Weights of a small GPT-style language model, trained from scratch on English Wikipedia.
Size: 14 layers, width 64, MLP 256 tanh GELU, vocabulary 1588, 0.839M parameters.
Architecture: biases, tied embeddings.
Each number is 200 + 40 x the weight over the matrix's rms, rounded and kept within 0 to 999. Layers, rows and columns count from 0.

# k: layer 11 attention key, 64x64, rms 0.156, rows 21-41, columns 0-63
# q: layer 11 attention query, 64x64, rms 0.147, rows 22-41, columns 0-63
# v: layer 11 attention value, 64x64, rms 0.227, rows 0-31, columns 0-63
# o: layer 11 attention output (transposed), 64x64, rms 0.31, rows 0-31, columns 0-63
k21,211,240,182,153,207,151,214,164,184,210,112,170,203,200,210,200,167,191,217,146,248,171,229,167,217,231,206,243,245,273,199,201,181,246,222,207,264,244,208,173,197,189,226,184,192,233,205,180,164,259,222,131,246,180,269,214,217,238,220,218,165,261,235,179
q22,207,209,163,186,193,190,202,286,183,241,131,248,124,176,195,133,162,225,102,202,272,173,224,213,189,267,237,146,277,115,205,197,171,208,198,227,226,212,185,208,169,169,226,235,149,243,136,228,185,141,268,207,182,194,157,201,217,216,204,144,222,143,164,148
k22,162,155,197,184,132,158,257,224,179,238,204,158,203,225,230,203,231,236,145,183,231,179,168,231,231,197,231,221,159,178,280,256,247,96,187,242,202,208,194,180,202,194,202,256,185,277,136,199,201,143,228,162,182,219,244,226,216,207,124,117,182,217,211,255
q23,226,212,176,183,150,200,248,167,180,161,219,230,204,267,272,196,191,215,213,86,223,173,235,160,194,202,184,232,174,194,265,237,215,172,173,267,200,230,186,245,190,208,203,204,166,278,232,239,192,194,251,212,206,206,153,235,129,217,160,207,217,241,190,252
k23,262,148,200,155,210,148,245,189,170,172,231,258,228,214,198,123,220,204,170,180,235,159,171,176,231,211,249,224,156,221,221,240,144,262,196,205,171,137,201,148,243,128,204,212,173,214,186,161,174,189,168,193,148,177,165,205,244,143,207,201,195,179,231,187
q24,290,193,149,243,224,261,136,160,225,237,255,207,241,160,160,214,208,192,137,196,143,234,199,130,229,174,179,226,132,194,166,171,228,181,170,214,167,242,140,231,203,208,214,268,255,199,188,223,251,241,210,208,167,234,220,210,203,193,233,264,182,209,176,151
k24,227,254,130,241,200,227,111,137,174,128,214,198,260,165,158,202,262,202,196,206,167,239,200,212,164,191,253,247,193,170,152,196,231,201,186,266,136,275,151,192,188,259,198,240,182,192,179,218,230,195,175,214,170,221,219,167,203,138,207,221,161,244,220,217
q25,169,182,223,100,226,248,216,196,294,157,201,301,213,215,214,254,189,212,206,193,208,200,221,177,187,243,186,218,220,194,150,259,167,218,236,162,132,231,220,207,230,153,216,227,180,115,139,91,167,196,145,254,231,185,139,113,171,150,206,283,191,197,204,169
k25,104,184,155,123,171,217,206,155,243,157,256,257,188,204,245,217,189,157,274,215,221,263,164,179,194,167,228,228,137,154,183,178,255,186,241,207,215,293,175,252,175,199,219,211,188,144,237,138,264,214,140,209,185,183,145,193,179,188,201,229,233,134,214,214
q26,223,162,197,196,184,205,272,212,210,215,218,171,210,248,63,134,284,174,203,162,162,203,211,207,235,227,237,179,207,182,236,181,213,201,195,190,210,211,194,212,157,218,142,198,215,237,259,303,118,222,232,216,206,298,240,132,206,197,157,230,230,195,261,117
k26,236,174,183,233,155,200,222,223,203,122,184,195,171,217,163,230,267,214,185,216,222,166,204,210,234,156,204,156,236,178,238,195,171,213,161,186,135,183,124,220,174,205,193,108,245,207,197,189,152,203,209,172,153,292,258,185,190,178,209,199,308,180,282,97
q27,165,211,244,215,207,177,216,216,143,183,223,281,114,221,154,147,195,239,231,177,255,182,215,259,175,185,200,177,133,229,185,200,249,259,224,235,100,154,195,210,186,198,262,219,185,187,115,212,211,158,192,294,201,226,244,251,175,153,153,198,264,170,223,178
k27,261,206,246,185,143,245,258,236,208,250,205,199,148,251,181,124,142,246,99,218,184,190,178,212,231,163,163,203,208,199,176,289,226,220,285,193,168,233,176,208,216,226,224,224,207,199,200,172,193,232,183,226,206,219,226,231,173,144,210,259,261,158,223,224
q28,126,196,135,197,114,220,202,206,191,182,143,267,200,209,185,253,190,233,178,222,228,187,201,207,234,196,244,206,122,161,165,217,217,241,224,182,196,175,189,263,184,237,263,274,185,159,223,166,254,203,204,231,217,301,230,196,187,203,191,207,170,212,137,255
k28,127,243,204,191,170,207,170,201,157,222,161,258,192,172,189,182,189,213,125,202,190,237,212,203,207,194,243,166,158,164,202,216,153,227,197,215,205,181,183,225,183,189,200,251,216,217,237,217,255,236,173,177,243,267,221,227,120,196,168,242,165,187,185,248
q29,203,205,209,244,196,170,242,237,155,148,268,194,194,170,149,152,137,190,265,186,242,182,237,269,123,139,207,255,192,246,138,235,130,243,219,173,225,215,222,153,254,240,218,181,238,219,197,206,215,240,216,189,143,251,159,260,184,243,219,267,130,233,221,207
k29,220,240,208,236,201,185,188,186,213,214,181,188,189,201,200,239,177,179,166,230,238,191,182,177,134,203,191,206,248,218,187,241,212,219,228,227,211,239,194,153,240,196,212,138,211,208,155,204,186,180,154,144,148,177,158,289,214,308,194,238,126,187,156,167
q30,186,244,162,214,163,196,162,172,169,213,164,187,120,217,251,164,218,228,161,272,189,147,156,217,253,208,150,213,250,167,196,243,158,232,230,211,210,170,206,134,231,240,220,187,228,181,207,201,190,199,127,242,261,242,184,166,163,176,268,240,167,200,155,198
k30,227,152,230,133,173,245,175,139,143,165,170,137,147,234,237,193,192,163,224,196,191,198,137,200,231,209,196,188,223,128,159,108,185,234,212,199,218,198,233,192,173,235,202,190,203,207,192,243,221,239,204,133,232,208,233,171,208,186,137,257,179,213,163,221
q31,154,256,210,282,201,221,214,149,145,192,168,224,252,107,154,161,221,162,176,240,190,193,233,249,169,178,178,208,247,187,133,221,160,183,265,228,231,162,165,162,194,246,201,231,309,294,134,197,227,166,178,216,203,174,224,153,225,142,163,230,219,177,196,197
k31,201,176,148,276,177,215,200,153,175,262,176,196,192,169,148,176,189,149,179,242,178,158,197,203,202,188,242,218,168,224,190,199,212,180,214,206,234,137,184,214,234,263,273,193,198,191,121,239,205,256,231,190,220,222,213,153,131,322,222,297,203,211,241,210
v0,222,242,251,217,153,152,192,235,171,233,178,248,172,172,188,215,167,243,226,223,180,230,177,187,156,245,201,193,176,198,182,204,197,194,208,193,242,210,161,200,200,221,162,227,209,237,190,202,184,209,177,205,233,143,223,206,222,197,196,175,247,222,213,141
o0,211,218,217,120,167,201,175,191,208,179,232,174,185,240,211,210,201,232,224,177,191,191,175,233,198,265,177,191,182,170,200,139,206,185,200,143,173,202,222,165,188,165,219,205,226,198,215,171,180,192,210,225,179,237,209,226,180,196,227,231,223,241,189,201
v1,225,256,217,181,231,176,237,225,232,193,188,213,149,172,134,186,158,242,240,187,175,179,226,211,211,207,211,236,219,234,200,184,215,215,261,211,207,194,169,177,214,201,250,190,166,215,209,206,189,177,188,182,228,203,147,240,245,158,154,170,195,192,181,166
o1,205,225,157,209,175,194,198,184,264,182,191,177,219,195,189,192,228,179,247,190,150,190,155,227,227,196,248,171,173,198,209,186,195,227,188,197,185,215,251,216,154,189,153,218,206,180,230,184,205,186,243,181,198,210,137,165,190,190,262,155,172,162,220,187
v2,201,190,224,195,147,182,179,212,238,205,189,250,197,213,242,145,148,199,206,215,186,164,211,227,168,222,225,209,118,158,190,187,200,171,212,160,174,239,198,209,220,247,177,200,267,173,230,144,189,208,195,207,180,152,220,183,238,193,240,215,195,208,241,272
o2,213,246,212,198,193,219,213,203,154,236,168,186,230,191,161,171,188,222,209,180,205,271,228,191,134,188,218,218,204,204,224,216,193,240,225,164,176,238,214,222,217,189,201,221,218,167,204,187,206,218,161,226,227,260,209,229,191,190,212,239,168,193,223,174
v3,234,188,155,173,173,218,197,188,204,200,190,205,136,232,221,230,167,197,215,205,193,187,205,168,201,158,220,229,137,211,220,232,205,233,224,154,208,221,194,231,179,175,266,158,184,226,225,204,172,175,195,224,195,194,244,144,167,200,194,180,245,208,167,189
o3,204,180,194,228,169,234,200,214,198,189,170,213,184,159,191,210,198,176,170,196,184,247,255,227,198,213,183,227,124,243,191,186,212,195,224,226,168,233,205,250,162,195,209,190,227,170,246,176,230,207,231,219,253,211,229,182,144,179,198,195,215,194,177,238
v4,200,203,216,174,205,169,181,179,247,188,178,210,188,221,214,146,233,293,161,210,198,181,230,139,206,215,241,169,223,207,187,251,182,162,240,181,222,203,193,201,218,220,211,196,138,201,209,220,189,201,214,206,203,209,232,154,160,206,175,191,163,183,232,210
o4,225,181,166,180,183,207,183,198,153,172,193,183,238,201,171,139,179,229,196,274,138,202,181,176,253,219,159,228,209,186,194,189,162,133,185,229,180,223,202,207,170,239,192,256,226,214,174,192,194,203,224,245,218,207,165,176,199,180,198,214,212,219,205,246
v5,198,225,211,229,156,179,230,182,194,177,205,207,212,197,196,159,243,197,212,201,191,185,176,189,176,209,226,263,273,182,177,197,232,190,214,226,222,193,173,216,181,183,134,172,136,225,215,194,193,211,231,190,182,209,248,233,168,231,217,185,210,191,183,213
o5,213,150,175,197,187,184,180,233,212,220,197,178,217,216,194,195,208,206,151,228,192,208,208,196,156,234,155,170,249,211,208,229,204,160,202,238,176,194,187,196,200,213,184,210,226,214,199,175,250,205,254,205,177,207,218,205,198,220,228,155,219,190,196,186
v6,187,183,205,243,208,196,202,210,215,210,222,198,192,201,219,188,193,229,163,220,235,168,212,221,192,222,183,240,204,163,212,195,236,185,150,229,237,219,222,214,219,211,242,189,188,202,220,169,242,219,207,168,150,209,178,243,183,186,204,182,192,214,176,187
o6,202,222,212,196,206,234,179,223,206,202,187,197,202,195,212,219,179,232,222,182,170,195,189,154,194,200,190,212,180,184,197,202,181,151,173,171,215,161,257,222,206,211,201,170,208,214,182,216,221,219,167,210,193,197,157,211,232,216,234,175,158,215,153,235
v7,202,164,238,222,195,218,226,196,279,218,206,166,175,234,226,180,217,196,225,209,134,222,198,177,214,165,210,200,237,158,221,230,200,192,188,187,199,234,181,167,243,180,182,238,237,194,224,172,211,191,152,200,242,189,206,200,222,204,208,199,202,208,201,199
o7,226,181,232,209,159,186,254,165,217,209,203,178,213,173,202,165,183,166,219,203,187,249,182,217,207,233,209,191,235,160,242,202,216,175,221,206,208,200,161,187,224,212,245,142,190,219,213,184,151,220,186,169,223,231,222,204,211,188,200,211,212,193,193,173
v8,201,174,192,230,221,205,189,213,216,179,200,201,233,208,197,98,219,191,224,227,159,227,217,303,198,167,196,191,219,201,276,180,175,198,235,146,209,186,216,171,208,229,209,187,164,215,204,178,189,199,211,189,156,189,205,198,206,171,194,182,178,210,207,166
o8,244,252,241,214,207,196,231,239,175,182,217,239,180,190,207,194,192,188,198,213,156,211,206,220,235,148,186,190,270,185,185,193,206,215,223,174,192,242,219,186,204,265,226,167,214,178,236,190,221,220,173,199,233,182,174,170,228,249,257,192,171,203,198,177
v9,230,207,265,216,198,166,205,170,208,179,195,204,212,187,205,201,234,167,189,255,200,214,218,201,201,216,208,230,156,248,199,206,201,231,166,153,207,183,192,213,215,201,244,205,192,210,217,171,219,253,175,229,237,202,186,197,154,189,219,171,235,217,200,213
o9,244,145,199,199,170,199,208,226,209,206,226,186,178,185,236,200,213,203,172,176,195,210,192,213,180,163,207,185,199,162,205,197,206,235,191,180,204,234,203,173,226,246,194,189,182,167,206,223,201,186,172,191,218,241,195,210,177,178,203,177,216,183,186,207
v10,229,241,192,194,189,245,191,190,228,202,216,214,180,242,203,240,212,184,198,223,185,239,182,181,167,194,183,152,188,227,200,158,213,146,189,208,170,233,224,236,205,178,176,204,224,233,168,160,200,217,253,160,184,200,154,118,208,231,201,237,196,167,221,193
o10,185,188,193,224,164,202,166,193,191,217,162,247,186,196,169,157,207,161,223,210,255,165,147,228,166,130,196,216,184,182,187,202,205,198,196,241,240,144,210,169,215,193,242,193,216,198,209,169,205,213,197,185,202,223,216,219,198,196,157,231,239,156,193,189
v11,197,229,219,196,212,215,187,193,203,210,230,183,200,220,174,196,151,209,188,233,195,210,266,217,206,215,185,178,167,167,171,177,205,219,178,179,229,165,184,194,217,199,205,195,208,153,139,209,233,201,197,208,204,174,224,222,236,174,155,232,185,198,237,190
o11,222,256,202,165,223,198,211,145,166,206,198,185,212,206,199,199,232,219,165,152,167,181,203,199,209,195,177,222,188,185,158,159,196,248,181,198,217,176,205,218,187,206,161,197,219,199,190,208,178,187,198,205,205,185,196,217,219,184,213,195,151,203,177,206
v12,170,153,199,198,247,162,170,257,194,163,180,181,189,216,228,228,198,176,201,217,182,260,201,193,248,178,190,191,190,208,214,237,192,200,198,247,197,218,189,178,203,237,182,185,181,191,141,182,142,245,215,212,199,226,190,233,167,199,198,189,209,167,226,256
o12,170,175,220,224,191,190,203,186,201,174,219,246,191,221,237,173,195,215,170,215,228,231,176,187,265,216,188,218,215,169,161,229,205,226,177,214,165,234,173,186,235,201,188,185,197,210,159,219,214,204,165,165,208,208,199,204,210,192,188,230,193,169,156,170
v13,230,233,221,222,175,207,231,191,192,204,192,182,174,201,214,178,235,189,219,186,209,188,215,160,182,244,172,218,199,191,195,226,171,187,214,223,219,185,157,217,228,240,222,224,211,231,202,196,183,237,229,232,181,170,199,213,194,164,181,138,194,235,185,176
o13,246,202,199,140,164,187,204,199,197,195,257,203,179,228,206,180,214,217,197,215,203,202,192,191,200,206,153,186,184,174,206,254,182,208,210,217,201,221,247,212,217,172,152,213,181,184,219,179,201,188,180,208,214,189,171,184,203,197,223,219,224,198,177,210
v14,163,214,225,224,201,245,184,182,244,159,199,202,226,185,188,223,233,202,153,219,162,201,222,253,174,215,200,183,205,202,223,254,194,236,229,224,191,189,228,205,223,169,194,157,165,183,161,199,207,252,207,163,211,179,194,190,162,225,224,178,204,198,167,259
o14,251,154,237,197,224,215,186,199,195,169,195,197,204,230,208,181,200,220,195,191,185,218,199,201,195,168,231,220,216,227,213,195,193,217,163,239,213,215,220,174,206,228,219,177,204,211,158,213,191,182,224,196,185,144,225,181,180,173,225,197,212,186,168,185
v15,215,182,172,208,214,204,183,198,173,228,203,183,189,220,193,164,230,181,169,170,163,207,198,226,222,187,205,216,195,174,233,221,237,200,234,156,175,165,169,195,205,158,217,176,173,196,182,163,240,231,219,229,228,158,172,216,179,267,226,240,218,205,197,132
o15,262,175,214,226,207,184,206,227,200,201,184,216,154,224,183,202,223,210,208,192,182,195,209,220,217,189,169,206,244,239,187,165,183,228,197,205,163,173,228,203,222,223,189,130,178,176,183,194,214,228,176,180,257,191,236,180,232,233,191,190,240,196,205,186
v16,208,175,196,222,184,145,161,183,256,210,229,180,180,165,194,216,199,193,217,245,174,187,196,176,199,215,156,165,210,197,194,212,151,211,228,223,216,170,162,238,190,191,127,166,181,220,204,228,287,228,186,183,157,217,212,241,209,181,172,272,221,201,193,179
o16,255,216,201,191,196,241,178,197,186,178,187,204,215,222,184,212,209,185,187,217,207,241,168,223,239,232,192,162,203,221,204,189,187,231,202,187,237,180,164,203,243,188,246,206,213,212,199,190,251,191,173,162,126,214,198,211,242,195,185,147,217,165,197,180
v17,162,210,173,219,165,185,209,196,224,195,171,190,192,243,200,218,205,161,208,173,184,176,229,172,219,243,154,226,189,206,189,206,244,165,198,171,192,215,202,177,187,200,188,237,208,197,163,229,181,220,222,203,221,187,189,228,179,210,161,191,175,168,164,155
o17,212,166,208,218,186,211,239,179,176,184,244,215,213,225,175,231,204,241,194,205,183,180,206,222,220,220,200,222,192,187,239,220,201,197,224,223,228,187,221,194,184,206,192,191,266,200,202,244,195,223,210,211,222,215,208,191,207,199,179,209,205,167,189,217
v18,200,205,185,206,212,186,232,190,195,197,185,203,199,200,211,187,232,185,190,236,156,214,190,155,216,215,209,135,176,163,180,180,203,224,180,177,187,215,225,206,183,197,203,223,208,176,168,167,210,229,273,221,200,193,205,238,164,195,227,224,195,196,245,254
o18,198,198,237,226,203,192,197,204,186,220,181,180,156,226,211,163,218,231,168,199,193,237,218,155,212,224,162,171,217,207,173,183,226,192,177,154,182,141,193,201,197,226,227,228,155,176,175,223,165,188,206,203,187,207,235,216,224,177,169,212,211,179,193,186
v19,172,261,186,151,202,224,199,225,232,215,191,229,168,201,238,218,215,164,129,222,225,200,236,178,174,157,245,221,201,199,234,193,231,207,174,195,192,200,238,179,218,180,172,209,212,179,235,237,229,213,132,233,194,160,181,165,216,191,134,195,206,201,207,156
o19,190,217,187,175,162,179,242,148,167,229,150,210,190,205,181,234,186,200,206,206,185,189,233,246,185,174,207,216,181,214,229,238,203,158,150,218,190,191,183,185,175,220,247,195,223,236,216,217,197,211,204,179,208,186,205,176,227,182,187,215,215,223,248,248
v20,218,170,229,197,232,211,157,175,215,182,198,222,157,209,195,220,182,205,193,178,246,217,222,115,214,223,149,204,183,210,218,159,245,227,195,229,165,237,189,221,175,165,197,227,164,189,206,177,196,195,261,192,169,190,229,159,219,195,174,191,192,197,210,219
o20,166,216,198,211,175,222,194,159,219,225,179,205,216,193,246,170,189,203,169,206,190,172,156,225,175,215,257,206,172,202,162,218,154,230,225,199,214,172,216,254,215,195,190,261,195,217,176,207,198,227,247,201,238,206,207,182,220,194,166,236,184,180,146,257
v21,171,152,213,221,225,244,217,250,178,205,176,225,174,196,186,179,239,184,175,200,191,201,181,176,209,177,116,190,245,227,200,216,163,199,225,182,230,233,178,178,178,190,211,221,138,222,190,157,185,197,198,190,207,158,194,168,224,170,234,245,231,253,186,200
o21,213,160,213,207,175,190,184,210,170,235,185,177,187,164,248,116,218,144,219,226,251,206,207,230,218,227,199,168,225,207,199,191,189,221,208,210,213,235,241,189,214,202,160,187,190,176,224,192,212,167,207,176,216,212,188,192,212,191,198,186,237,230,166,208
v22,206,254,238,174,208,162,218,197,218,166,206,202,205,140,216,170,145,234,214,169,189,225,215,204,201,201,214,203,177,190,209,216,166,199,155,157,198,221,220,231,172,170,197,234,168,198,162,215,195,206,136,185,215,171,194,237,177,200,179,177,219,246,178,213
o22,187,218,221,163,231,189,213,208,200,222,182,193,180,194,202,198,177,205,187,173,194,227,175,194,227,170,205,168,183,186,203,237,207,242,204,215,137,199,171,209,171,218,246,202,196,207,224,204,184,187,224,198,204,214,199,209,178,218,225,131,177,196,184,202
v23,203,186,159,199,191,209,270,187,205,216,216,180,183,201,171,109,200,198,201,144,237,181,225,160,191,174,228,171,258,201,205,170,252,217,225,194,163,225,197,191,204,195,245,187,205,174,176,216,189,212,203,276,187,215,216,206,225,229,182,162,182,182,212,226
o23,179,192,182,213,177,195,214,203,225,253,205,224,177,156,159,194,202,239,171,203,181,130,225,194,223,191,201,181,227,210,183,176,205,152,168,196,207,187,192,236,184,214,184,199,213,183,199,193,142,201,218,234,199,171,183,192,211,166,208,244,223,193,199,201
v24,224,224,195,182,192,215,189,139,212,245,200,164,239,199,184,200,209,221,161,138,143,179,240,200,175,213,183,218,229,176,196,222,234,210,212,221,209,188,222,199,203,224,200,202,243,192,178,230,199,192,188,189,208,223,219,147,192,166,204,197,195,190,209,208
o24,173,232,168,250,244,251,212,167,230,189,268,184,234,211,190,169,183,195,192,235,205,187,181,222,176,174,232,196,189,219,210,239,209,214,177,219,217,180,187,215,178,204,178,191,195,204,216,198,176,203,183,258,214,163,181,187,245,185,176,181,260,183,219,196
v25,158,199,184,206,201,208,208,179,182,179,168,182,201,221,209,203,201,211,206,224,217,159,165,209,194,194,202,203,201,215,211,207,260,206,233,243,207,211,179,204,175,177,197,189,267,169,223,204,237,196,187,215,243,241,193,197,127,178,223,154,207,267,213,181
o25,190,166,264,242,182,196,206,218,201,153,218,186,197,170,216,215,203,190,202,190,202,178,175,168,147,265,204,206,166,223,247,202,183,194,155,234,201,256,189,194,193,225,200,199,174,213,235,190,201,170,207,202,219,201,194,192,240,213,160,201,169,189,224,201
v26,154,187,157,180,225,178,248,232,215,237,189,195,207,180,169,220,194,213,215,199,176,184,169,208,215,224,221,193,216,162,160,240,207,192,207,150,242,182,211,195,240,217,210,175,202,199,201,177,203,217,203,194,170,238,205,125,228,210,194,157,212,206,121,233
o26,229,198,136,245,189,184,190,181,197,187,218,165,207,148,134,203,222,181,224,198,233,211,195,194,265,249,213,181,192,168,201,181,236,181,168,190,183,175,229,188,170,188,175,197,202,208,233,177,188,209,167,196,168,156,211,183,164,223,216,235,152,249,166,189
v27,233,190,157,222,261,197,201,215,244,228,127,153,229,210,246,189,229,188,233,231,180,151,222,184,176,207,207,229,192,223,202,149,184,196,221,181,180,201,222,283,195,217,199,211,176,257,209,250,209,223,140,188,184,190,166,211,170,210,210,232,168,221,239,208
o27,200,199,241,188,193,198,211,211,168,222,204,205,194,212,207,182,182,218,181,195,186,191,198,213,209,155,200,172,163,251,251,195,213,171,224,197,207,152,216,209,257,184,219,172,183,171,159,156,211,228,168,258,162,229,177,225,212,181,211,183,179,160,265,222
v28,167,196,258,189,228,183,233,150,201,211,181,161,219,178,203,178,188,212,192,215,236,185,196,224,211,223,162,228,200,169,215,224,196,209,192,180,193,203,186,161,200,214,184,192,224,246,199,182,198,121,153,219,185,223,217,161,227,190,207,218,187,158,177,200
o28,179,220,161,175,213,221,159,185,184,216,235,193,245,201,223,211,197,189,229,182,181,189,265,174,206,182,181,189,242,167,248,173,223,200,149,173,230,218,191,233,221,196,188,207,191,179,228,168,228,184,155,213,211,217,236,199,205,226,193,211,201,216,206,187
v29,222,197,182,170,218,223,176,128,191,229,181,218,166,205,186,203,161,163,202,210,187,177,198,253,187,181,223,180,194,208,184,210,198,158,198,260,225,208,210,212,225,228,214,197,130,196,250,210,212,181,220,181,217,232,175,219,200,186,166,200,243,234,164,218
o29,217,196,192,192,249,192,213,164,237,147,211,227,167,197,211,216,188,202,237,160,202,212,198,198,213,215,203,217,195,211,210,160,160,156,206,206,209,200,220,200,160,200,232,218,189,216,199,202,241,241,165,215,178,212,197,191,230,198,201,237,176,215,176,218
v30,183,194,171,199,207,230,215,216,228,206,221,209,169,212,140,180,207,169,199,209,223,260,173,155,182,212,229,190,172,130,223,151,232,196,183,194,215,191,228,227,235,183,187,169,223,247,199,215,202,176,191,217,216,180,174,220,180,169,231,207,194,209,199,200
o30,234,226,182,205,168,177,195,181,216,256,190,152,170,222,170,174,188,218,207,194,190,189,208,207,230,167,144,216,216,260,194,196,191,214,152,201,234,204,184,210,228,151,223,171,231,191,217,193,174,237,221,168,178,219,203,224,202,181,200,219,220,194,210,251
v31,143,213,168,182,245,207,211,211,234,190,163,198,183,142,250,226,204,170,154,175,207,231,181,198,237,198,160,214,269,172,220,162,177,179,235,206,196,166,204,193,198,198,197,199,227,226,191,198,222,178,196,161,174,198,241,231,195,151,209,223,186,212,202,252
o31,170,249,172,185,209,213,224,207,157,220,178,175,199,215,273,179,175,220,200,230,216,192,232,190,254,216,217,185,212,207,214,221,224,192,171,221,201,207,210,143,228,147,183,172,156,220,152,173,243,202,186,179,208,136,217,183,229,196,190,183,182,180,176,189
q32,250,177,166,153,239,206,83,149,175,169,145,189,184,225,239,136,245,205,208,99,173,243,229,164,132,224,243,137,200,174,288,320,200,124,230,255,157,206,250,221,222,210,171,153,244,188,199,202,222,170,182,264,309,145,137,273,147,218,206,254,274,142,220,210
k32,255,142,188,120,190,262,200,204,261,149,269,145,175,210,210,152,240,187,189,119,169,222,186,286,227,266,235,175,144,314,190,176,210,217,159,267,225,134,215,202,261,248,274,192,226,216,228,191,210,156,265,312,135,158,166,174,250,48,216,177,181,175,221,281
q33,193,196,194,215,260,139,124,145,280,169,157,197,196,100,133,240,229,279,169,246,177,130,179,201,257,157,226,249,231,203,219,179,162,241,177,184,189,253,195,259,243,245,190,194,211,238,203,198,200,184,252,186,259,237,177,193,245,221,205,171,219,181,154,189
k33,207,219,152,264,167,144,238,172,221,202,148,247,213,159,210,214,196,157,206,169,181,185,212,262,219,107,215,182,232,150,176,222,144,245,176,221,255,283,204,245,162,290,163,245,254,187,220,255,227,222,224,222,226,165,164,198,231,205,232,207,140,240,156,222
q34,240,154,109,227,198,236,244,152,161,277,266,245,205,177,224,231,162,165,202,212,274,188,210,208,158,189,189,216,202,105,197,186,235,123,250,238,241,172,231,266,222,256,188,114,236,246,235,359,170,242,194,188,139,149,244,230,218,185,231,211,174,202,255,236
k34,188,149,254,286,209,194,246,183,238,187,258,243,179,189,237,272,189,151,166,246,171,188,159,176,146,255,160,197,199,193,221,212,251,164,174,226,99,143,150,122,284,254,236,132,161,254,166,218,169,169,275,176,220,137,217,198,258,289,193,182,174,248,217,170
q35,192,118,231,226,205,191,177,208,159,196,154,235,159,166,293,137,217,178,146,184,235,209,214,204,238,158,170,155,213,230,246,171,297,270,181,223,293,239,145,207,209,181,211,233,184,173,150,124,196,189,282,163,267,222,190,223,193,192,171,260,194,242,210,218
k35,255,210,216,139,152,144,154,209,198,252,94,191,238,225,227,123,219,161,238,187,271,175,147,203,240,83,136,167,144,167,215,282,254,262,135,254,287,182,230,221,249,185,205,222,181,183,187,209,225,198,239,155,216,215,247,209,176,174,186,199,256,162,186,232
q36,151,202,230,218,200,250,227,172,217,200,157,170,222,218,151,200,225,250,198,195,208,205,176,171,261,212,259,252,195,155,194,251,115,193,211,200,111,131,267,219,225,272,225,211,242,203,248,167,253,286,142,153,247,230,222,162,260,196,185,227,208,224,220,234
k36,143,117,167,304,227,194,231,148,171,199,238,221,178,196,206,158,178,204,188,209,148,275,190,174,260,234,220,209,203,211,232,169,161,176,147,188,223,212,166,222,71,220,230,191,190,145,290,235,215,271,130,195,206,184,225,182,203,140,151,285,147,144,92,200
q37,177,174,177,222,156,179,229,279,191,179,204,96,141,153,179,150,252,231,174,211,234,159,157,190,179,225,224,208,221,105,185,168,109,163,231,244,245,136,147,279,267,187,186,240,169,206,211,188,188,204,215,183,196,155,154,225,279,220,238,226,241,166,217,271
k37,159,208,183,248,107,215,242,174,196,174,223,201,189,209,262,126,186,213,219,233,210,140,137,298,199,256,187,218,172,208,236,247,170,134,148,205,244,158,186,188,174,151,121,223,202,253,181,270,147,233,253,207,220,249,150,182,331,247,131,170,220,199,187,239
q38,248,146,216,185,214,191,231,205,266,299,194,250,245,222,157,124,190,173,172,179,252,115,101,254,215,246,136,207,273,209,227,223,120,187,146,284,193,234,185,180,204,205,226,166,226,189,152,207,176,225,161,162,243,196,249,276,130,184,245,246,195,263,159,226
k38,203,89,184,182,153,131,170,198,200,151,147,144,151,238,157,150,194,172,272,321,218,192,199,239,183,177,132,298,257,228,190,192,227,204,209,311,157,276,188,119,168,220,273,169,239,216,214,181,228,199,223,123,227,133,233,175,224,233,183,203,246,159,219,219
q39,205,245,167,195,203,197,164,142,179,172,210,129,194,184,259,228,251,170,187,195,235,166,262,220,229,180,205,223,218,190,191,229,190,228,211,152,171,177,136,166,220,212,170,213,199,186,185,177,232,201,206,215,219,140,258,168,201,245,288,242,185,101,164,188
k39,211,287,170,214,231,260,172,147,179,281,190,121,202,160,188,222,260,132,263,211,183,212,164,238,226,276,221,178,185,220,133,187,200,248,184,206,203,168,188,239,207,224,167,186,210,184,228,185,206,233,273,173,193,193,158,161,219,235,219,155,171,247,230,243
q40,212,169,156,163,142,194,170,209,230,256,288,196,237,98,260,238,167,236,217,174,159,209,120,147,229,216,145,176,140,243,193,101,176,188,263,198,150,276,216,272,251,173,211,239,155,222,198,192,246,166,131,177,264,201,220,197,193,190,303,175,213,218,215,176
k40,251,183,207,199,188,188,211,259,177,146,258,238,244,139,221,169,191,179,231,191,191,258,244,226,153,200,198,299,162,159,209,180,212,200,282,238,93,257,303,204,203,218,83,247,141,166,216,218,285,173,169,209,335,217,197,133,199,228,205,148,162,253,164,272
q41,189,167,233,201,254,253,122,208,230,185,141,236,235,234,197,160,219,178,165,213,183,224,188,176,216,221,225,286,197,235,191,186,259,192,114,141,244,236,273,254,133,277,209,216,214,129,178,114,155,193,175,207,181,152,204,253,272,219,185,139,214,275,188,149
k41,145,183,206,172,274,218,152,212,193,173,210,198,262,251,193,216,143,200,197,213,159,150,190,178,196,97,197,179,207,230,253,225,221,165,111,216,264,180,198,250,135,265,187,221,186,193,231,183,230,202,224,290,232,150,214,201,181,145,233,175,196,117,253,166